Part of a small language model's weights.
Size: 25 layers, 4 heads of 32, MLP 512 squared ReLU, vocabulary 845, 2.53M parameters.
Training: a variant of Muon for these matrices, 8332 steps.
Each number is 500 + 40 x the weight over its row's rms, rounded and kept within 0 to 999. Layers, rows and columns count from 0. Numbers have three digits each. The size before them is the row's rms in percent of the matrix's.

# layer 6 MLP up, 512x64, rms 0.217, rows 419-511, columns 0-63
106:419468528526498452503574509538514508479522519472604474527470467509497540529539424495460476552459488435475544474438464562554544517499532481463416455478464492453491555500494472565493503550537537
103:499430485497532501512514514521429484517443545594491438458603510538464520515528467493545469462558498512433522491495531441477548504534481442527515483546507489507436495453599488507527453435531531
096:553530441469454525455462530510520505480470445470482429505437504547528521556526497540469542473487513487514481454465541521483548482456491553548451477471503531451510535462450557526548622543561562
092:506504496492515586443516501452558527468423456475477529433583442482563472543537472497561491488453537610548496470458493528493483453467497462507533439555523560483483532490480512516470502564495498
116:555494428509528516487475481488507480456525530574460499561463486539450531405480517500516531509567445491547472426462518457387575550545551472514471469526550534484479524480535541482520521500483535
063:535546477506477513529477513471444555511561504463504482476520490552448434496491506379515484452505461495456434500588541491465534498558495536483477500515486520470514531557528470576437572487576459
076:482498570488493472576451481477461582464485492476502540549475506488541549462498524532512518488556551445524503472484475524565529465461485475441488514473471582596534476469501527396561502444517535
089:515526537519530548487541483573504532479484495585472494519524473472518474549473462533454626465489458527575501462477496443470498544445469506463456573496485490547422508454518542492413486501520534
073:444491497481474459493439465563529499486472597490503477534535486491495510507535546518506581487545524453509521490584545452596461488527485522545494533527437572539431461541428485563478507472502498
105:486473566527444436453527503514512493513488565564570541450477508452487451451459540557513428511485464565523412451500455496578465486484469478464561508454471532463507507514519518510583539504478499
105:592443514461486443463464446529512470437423504498528495510478530580523476479453552490442470465521417455432530509524467486508485510567463517533537496513537465530606512480523451503550505499524522
096:470505516422506595481473488495536455518532514512554487574554495550474510535484502488453459479500465472472502556475521437453416433464550483495536516545557466413488545534473466469562472502561515
137:482481518478492576522535432488446475484506519510490495425514477496534445551518554492568507456424473456534508545458395534479475483535494520474418457529509476535576508502521450559501581462504503
090:459502494448518555495432504403469509517564529459522455515531472491451480476552492556487532450509559461475437507445524447450541528479491538516601525528493544475503491496481537566462557440464539
088:475463470409583442440519508476548468541446502441425487469486471575541461478518530499550485491505456475610487524500544475471537475527485530513511481480557545491542485485565429470511536525492520
090:536501509500445558453454541540494561484535428429575533527553501520461470490567580544485454458489461550558511474496431491499474478551516486439574549482506538530502480507456495432501460504479520
090:553551551503567489483455399553465472558484499542488499517499514487486507493531534502540504483478450497565463523505472531491481512542402494600485477552450458549442528477488460538464462554573494
105:489550486465444469503499434567523482572443512458502466463529497530537438394500559459543539481512441506454472550529530492529499491449486462405539490474573505509466538498443485516478530556503468
096:502485412432442550444533465526546580554431516565500484515576553506459504472542527464520549487507433437518473484461527525509565510503503487472548526506509420529539504520490518453493553549478510
104:485439532489575438499471443583498509453585498434448449478438576575474521491499504479492530525495535417512457455521488506490566549488521510520534505499523467494491517587503552492521472488544536
106:461529475434504561525521437505495509548474460568532533480497497558491490479497567495487471406579493507455450515459488456440516474452548509556475541499529450558532477445520512436583479543524532
118:520576497500476585524529506446529482566452544539505464452534526527430527511535468437541487452450472441540476494423505497461522444427496452520475547479508510539608518445496509523534489515501476
117:508446538500562490456490451459523486398448486494515519565481540424402522429499560518527549448528491519483507522514496490480496518468461482509524458536519486427573543566516505527515537425511470
070:495458469472569467510512514566406503467500453589520468538510533508515493497515457492516517551509479564494510560485474486504485485495535431496522393557580539458429577519507489529505516521464444
114:454470537485508510502521548451448474564527449507541431485540430485507521471479478535567506541493493471445460475475479483520492464599508515524517519502527528566362565461544511530531492466456508
122:445502450447491517521507452447511529491496508434451534539521564487548460496457526581516532485510512411563498595465583498434543466513477469457524515519431530444506531488509513448508507549520465
104:514499558439526485526532558542554484530514541488493448525574469560510509586494440514461533457559553523539544551528459502460495504450410414479481516453444479474501523451505470503548494460543491
116:432458561541546443480524464509418512524477463499479493567564464522470517405477525529464491465538496546433504493496476539507544466515497466448508443498520498467576476453557529478569497507523584
095:486499524439524498495503497459542602514546498498537461517500441473501431488552460498504485470449546543485508504460568491475554460503468564489519500519517527432462474609476469531526527579434573
093:487414509533483505443477481403511535566500518477500478406572473458525476494521464434457485533514476563526459540535553548475477516436506527531480482476522495447601474530505460524559477482500521
112:498525545495528595543559504555450492532561539562463492423515426508498495486509531512521505518477425497452538451531447544441490523459396494493536572467480480505488548494526438468514487523466516
072:549428421450476447491549480511512498475461476449505500510484509505525449421447532496511507467492514423473549541496498495503547519517444548621567512544504494559485500517442457482517558474570510
132:509398522467529487495501494468500510480418497540540511554503502526530489578565501525477481501519478431534451480454399422460493521459478503486474450541498476524540485481543542558472473575557556
065:429492482528491509446537483518449499489471545504503538437447440466496456486500589523551465495459416441456505539560407502465446553534513481467493513516548537481525555522544542491544448493455466
094:470447480514464522488436548433458451510521536420531404439504498446559450499520485476556531515549537480548482483486571433520521548527449568476525484518484521519448472469513445520574508491499511
124:507464490508399475515487466446461502488566553506528581557555493503522483515488526493460527512462450422466430441581561439472544511482537495517455462544491570503518521531521568467512507528526523
105:483464457478480478495429490493452486454462510596552501475506450506476538483459491522509465563490478522536456520478506476509599484429451467516495558503598450476559546572505430466524519477544494
103:501515578484510509513527507477414545512432539456459443465488527519514561469528500480473506479497498562458519497427547414518469504527424439561458541479472527462522466532561405481542507532502510
096:481540562488558544445443425492531550501547471490532467485553531501479473453543415524502525478517586461478433471513399494528476492513560494530499542533517550482484484436555507550526479540512457
116:524428500528516491460501468496457460455465549581477488494564479556487456414506531492488483517516524403533478464469600519490486469510495472556549492517518487531528588477499489507413470549558510
090:537519468483473491473463459484494551451484561568551544529459446524557504512555518472446530461440491516494495520518473523449437526482516491527519519546445511504549498496586563517563432508390453
084:525471498451467441479512477573481474444537519449481437570487505566457555462595502548473559524497491503472467492495499482431429534522491535474541497539454546497584483553492507507516471464575466
099:529498493519540412509507479493438496491495504457523430488514474483430473479469497553405561500521495548443446450514465509515464545551568558511447514480492519529559536464526515596548511476563468
098:562510473403436430554470516429472497440462546543496498501503532475497504511513492575492574564439499527535522577488476525471477467530419542501527495497473515473481521507454483498584494519523434
127:450508565440513513465563480572466474559511510502549488454499473449522374463458483494509480523444466494488494484492469509533504554504512450456524536555573489506467569537518495468504542523441585
099:452442573503570440450441445472494488483522579569488560451505469535488489526433487530538514454492471489520517498444569494567432507542521512494527495521507523515540535504538524446535425484520563
101:475521486458483522529432488548502414491467460448468552471492454483488539493486537531490513602532499532499508531482544493474421522436515554532471547488491592450451482532519545510543456431459566
082:495469503447500568467498419480481539561560451513507488473466456506444484548515477517511531440498568573553419500505525495520482522472494417489537411537503491562540495528468474558501536578493515
109:576500416471478462463480491558494509532593464480528435462454516569473580465496516463522499523473495544512502470550514573520459488579437559521462541487473453449491524482468546509530483509486448
110:460509594464481486475508574508463526590500484522467511590461527574477501482423503504489532489483443483501534507392531513464512496520482489494461475580446529513478465514542461473506480419498546
113:548463510477441579536433476459564520443522502460551528526511528597479549498485539519475520523461467475430550430412490501470452527504482548481515498477526528479475492503450465512542423524520558
094:456435493477487519425438488478522505465528533521564530486510459615537506567485525506445548490467487531538495514533480578427432518487581476530464411481483526486510516515450546494479491502538517
115:446516475484499570475444511458443460502516485488563441529507497546421539511467486499505496516518499520504555552483441438519522560577476516482525535585460515414534518480526515563478460455459576
115:523529517441526556550496459539534541528507452515526474499569508448540517497436466520529505489561518411519528395538485472502495506463468519507455456567455445568422467548506500539527538450489470
093:575537560455468562471474514442460561487563555483595490511509473524441508412511481514480498487583422493487489502514497451530504492570534499504513524446545533479492508479442471480493573513457530
081:450438537547521511485530511496491545549535527568505583518443490462508503460503541473482491525483494528471544475392523556513451444478538553435483574527475505473545493491483486452567555453439544
111:506534533505553477455499527510497482514463560463506459477532501497505460563524553592546570521512510446488506549499482508441578536511463481497559518460482542447457543441456524425411476429503526
115:537517557448497470458492443518471531503478561509537467454550527502472450456553419482487519485468437523417476494545576461542497510529537553456476422537510537487514484596504436497511472465500548
092:496465507597442482476446611487457530545501552502508533442529444566560488458484536540510476549498449427490516569467460496491462448518516476458503549457478551521544531497502501487459537465521463
081:490534491518515517507488450440502476601570528461545494451514459451543504541489433546551560434511489546481541467490494522541474470452531461458446501560450428490515495404549515544496531523516483
086:520514480549490454481471518563397485494485522475486526541516537485534463543469504491520505407485493506531510500434549547471521537517455569485431524495425510379442504520553527485501430486467518
118:497481561455525509491625501545497502447510557534508495498506461496506590485536485458458461544473531496503430439455574456427495459509462563487528482540520469480520523473470478552497455466449560
094:501445505522485571518444469523517571553465538564508511387544450493501565559483499442484451544456474460483567547522467458523518533468441490475469463508540506467520564558481461522461475494466494
114:497513443399426540504469514481515491486506555526494468510581509561420496475527430548463518502551471570544510435506490561525551483486457532501440476491453493481539518554485437521506525568531512
096:508461548463549488449526493467464480427497482507508522512497428540531540430464437490493537456497533527557493419529526446443463490546502516561544442455557587512506541495464559486498477451472559
083:536408512455535469537506528556497453458480567431560568509522440564458489541536558509466486470525518509463501461482536572440488541470544533525419431492520532505478490527481547500531497460507548
118:480428547506529564511481467571439518471468485513553450496489524510478431434486502500506534531532563520459482453534487467550567537421499469539520555553485515528417502499544568525537461506442460
069:461521464575471475517519473557542521484498521516457465513488471477485546578437478465490578539484433475570456489511455533446505484477507512489447599467465518461465494419454551554469502463558493
086:524416497544547408487479481535491573538499508496474489429476518437524550550511549478461470518464525569479487461479454521546540504563485528478540482477474553548449533455422423534465506492517537
090:458507557456512500533477512484451453480444511478587457542465455526431564529445470532435570483527516518492499521529517549520460527481500454515606508549508490525484595496515441556512442488509517
105:531511449422567469417513451558557506491465505481416509547485471540538530466486512493497504460519443443425509501460508509521483503490474527571477484514467512471431557577520527491452473560425504
087:473460510512469503502481473524554497531534552470588478539496449574528417388500499522406534502547479512495527483455503510501505508568496428491503454495492522439478456426502529474499573508543532
064:507500408428469550484567567527535501555524515575515508493509488499537487513515501526569478493474518464544511511522485453486542508435531465477503540475401451458465498552519467541484504378536492
114:454472523451474518538493464489441505437502553473476517430525485551527443516525512553569487440546509488465517547533470497458432456469508517465480471518531568453519537557486465473609547489572464
094:470485547501497409453510428503490530514534548494508546511544512449394553425459505502548547512534481494511448550513505436460514493460416536506478547508557495538527489571519509434492533557510504
072:548552489460456512503578378467513485505464556457536547430524494496517522492539539466529520505468508465481565461585503478471526476551476530482500399522442479489487523495529469475483521437461554
094:540502525527578564475494563501499563443454436527524542502518488478530471506513486558456478520461495433553484451508530471476429498487456508517485444493496559612469527440479438438535489481553496
108:426535479449512455525531559430456527530587468479506408452458495510604518479509484488530517536430468540504509498543560475506505529538473527459460505549554544515501538439467438497469490528508503
097:537475518519549527514516536477500524448476508517532578545488469518466501519516553551423491502461421514486488497564458472536422534518528543481426566542452492455568439537475488529579464443523528
076:512505505507515491484557448544557522543559497422483503527492449545415487547513513549523490479540407558448456458444453496486393499496446519523511520520512547566504535522503428512536476470520474
105:541512453488558495416505547529521475506500532516403459451444459533528467493512450441545497482477584492471533493467427531516493509536506467565510530538457519502464546534449493525563553529591508
121:580510457490535551492480471500488463509525498558497569527573496535446522457475484579510464535496519513430510494488493450448489456444471443448474506518556473469486535397461437518462549473546552
107:580469456436542512480515534496452416476476505456500542519548503477508478505477504556404567469528469478501447501499565504480538511504450472491588512407434541477532458506548513518474544516482546
103:504532551483566474424508518546515545542393464532519467449469523522535505501476492454500458528486496564499548473496558493502501469509524454410467466525549455442575485485564523571496459548518538
093:496558529514503437487526552486545527414466550546448530502513501487519442532492517490475542575449458434508500478491511500492455554524480497446480500447500462550489533417515543591522532447507594
085:507448467489588495466452595445484446497546502487522448552509509517502543522411473506530513479473532531572525474450455532554453443470487474537490553458512487514487537530439512503519498475589436
100:547489490474499577476475589470446505438534479526513445548502512492512477493492545543530557530495532498505561502457433488415478509534462493550463528509470542443478453467487439545496383555507497
079:513475450539541496493498470506435541520441408543486480503507492482515519558524536518454466524495445544563528475401515449469514529480453544487490541470543442505532486540537438483519557551602535
091:541489498495563544510532564503514487526543550492536476546476511527448532442472503476583513519508536474451492549448431530406530413509471428477503457459433511555488466487484552518463553554487488
110:482406471533475471502530528479475548478449430487501548443553438473522513407490452497500507480514519520537508420517502509502573528497504488564542526505500427512445563500573508584515541499535537
099:402537596548519469525497529485491527530558510508425525534504476489479577481525553455508524516496467463551420535476545504463552533474440481475408523577532488470470513486527532476496494454525538
084:547490549448490491511503523505454558425555512499566459551442482537548479460447467507498519507477493464560504478426580512449537469485581497473593495512473492534531455503470524492532530406530483
101:497507527526537490488552459595513479589531487443505527522504518592498426462532501495466516446457454522515444524486505550387506520459523465474530557526435499415477498490486519487483497562522509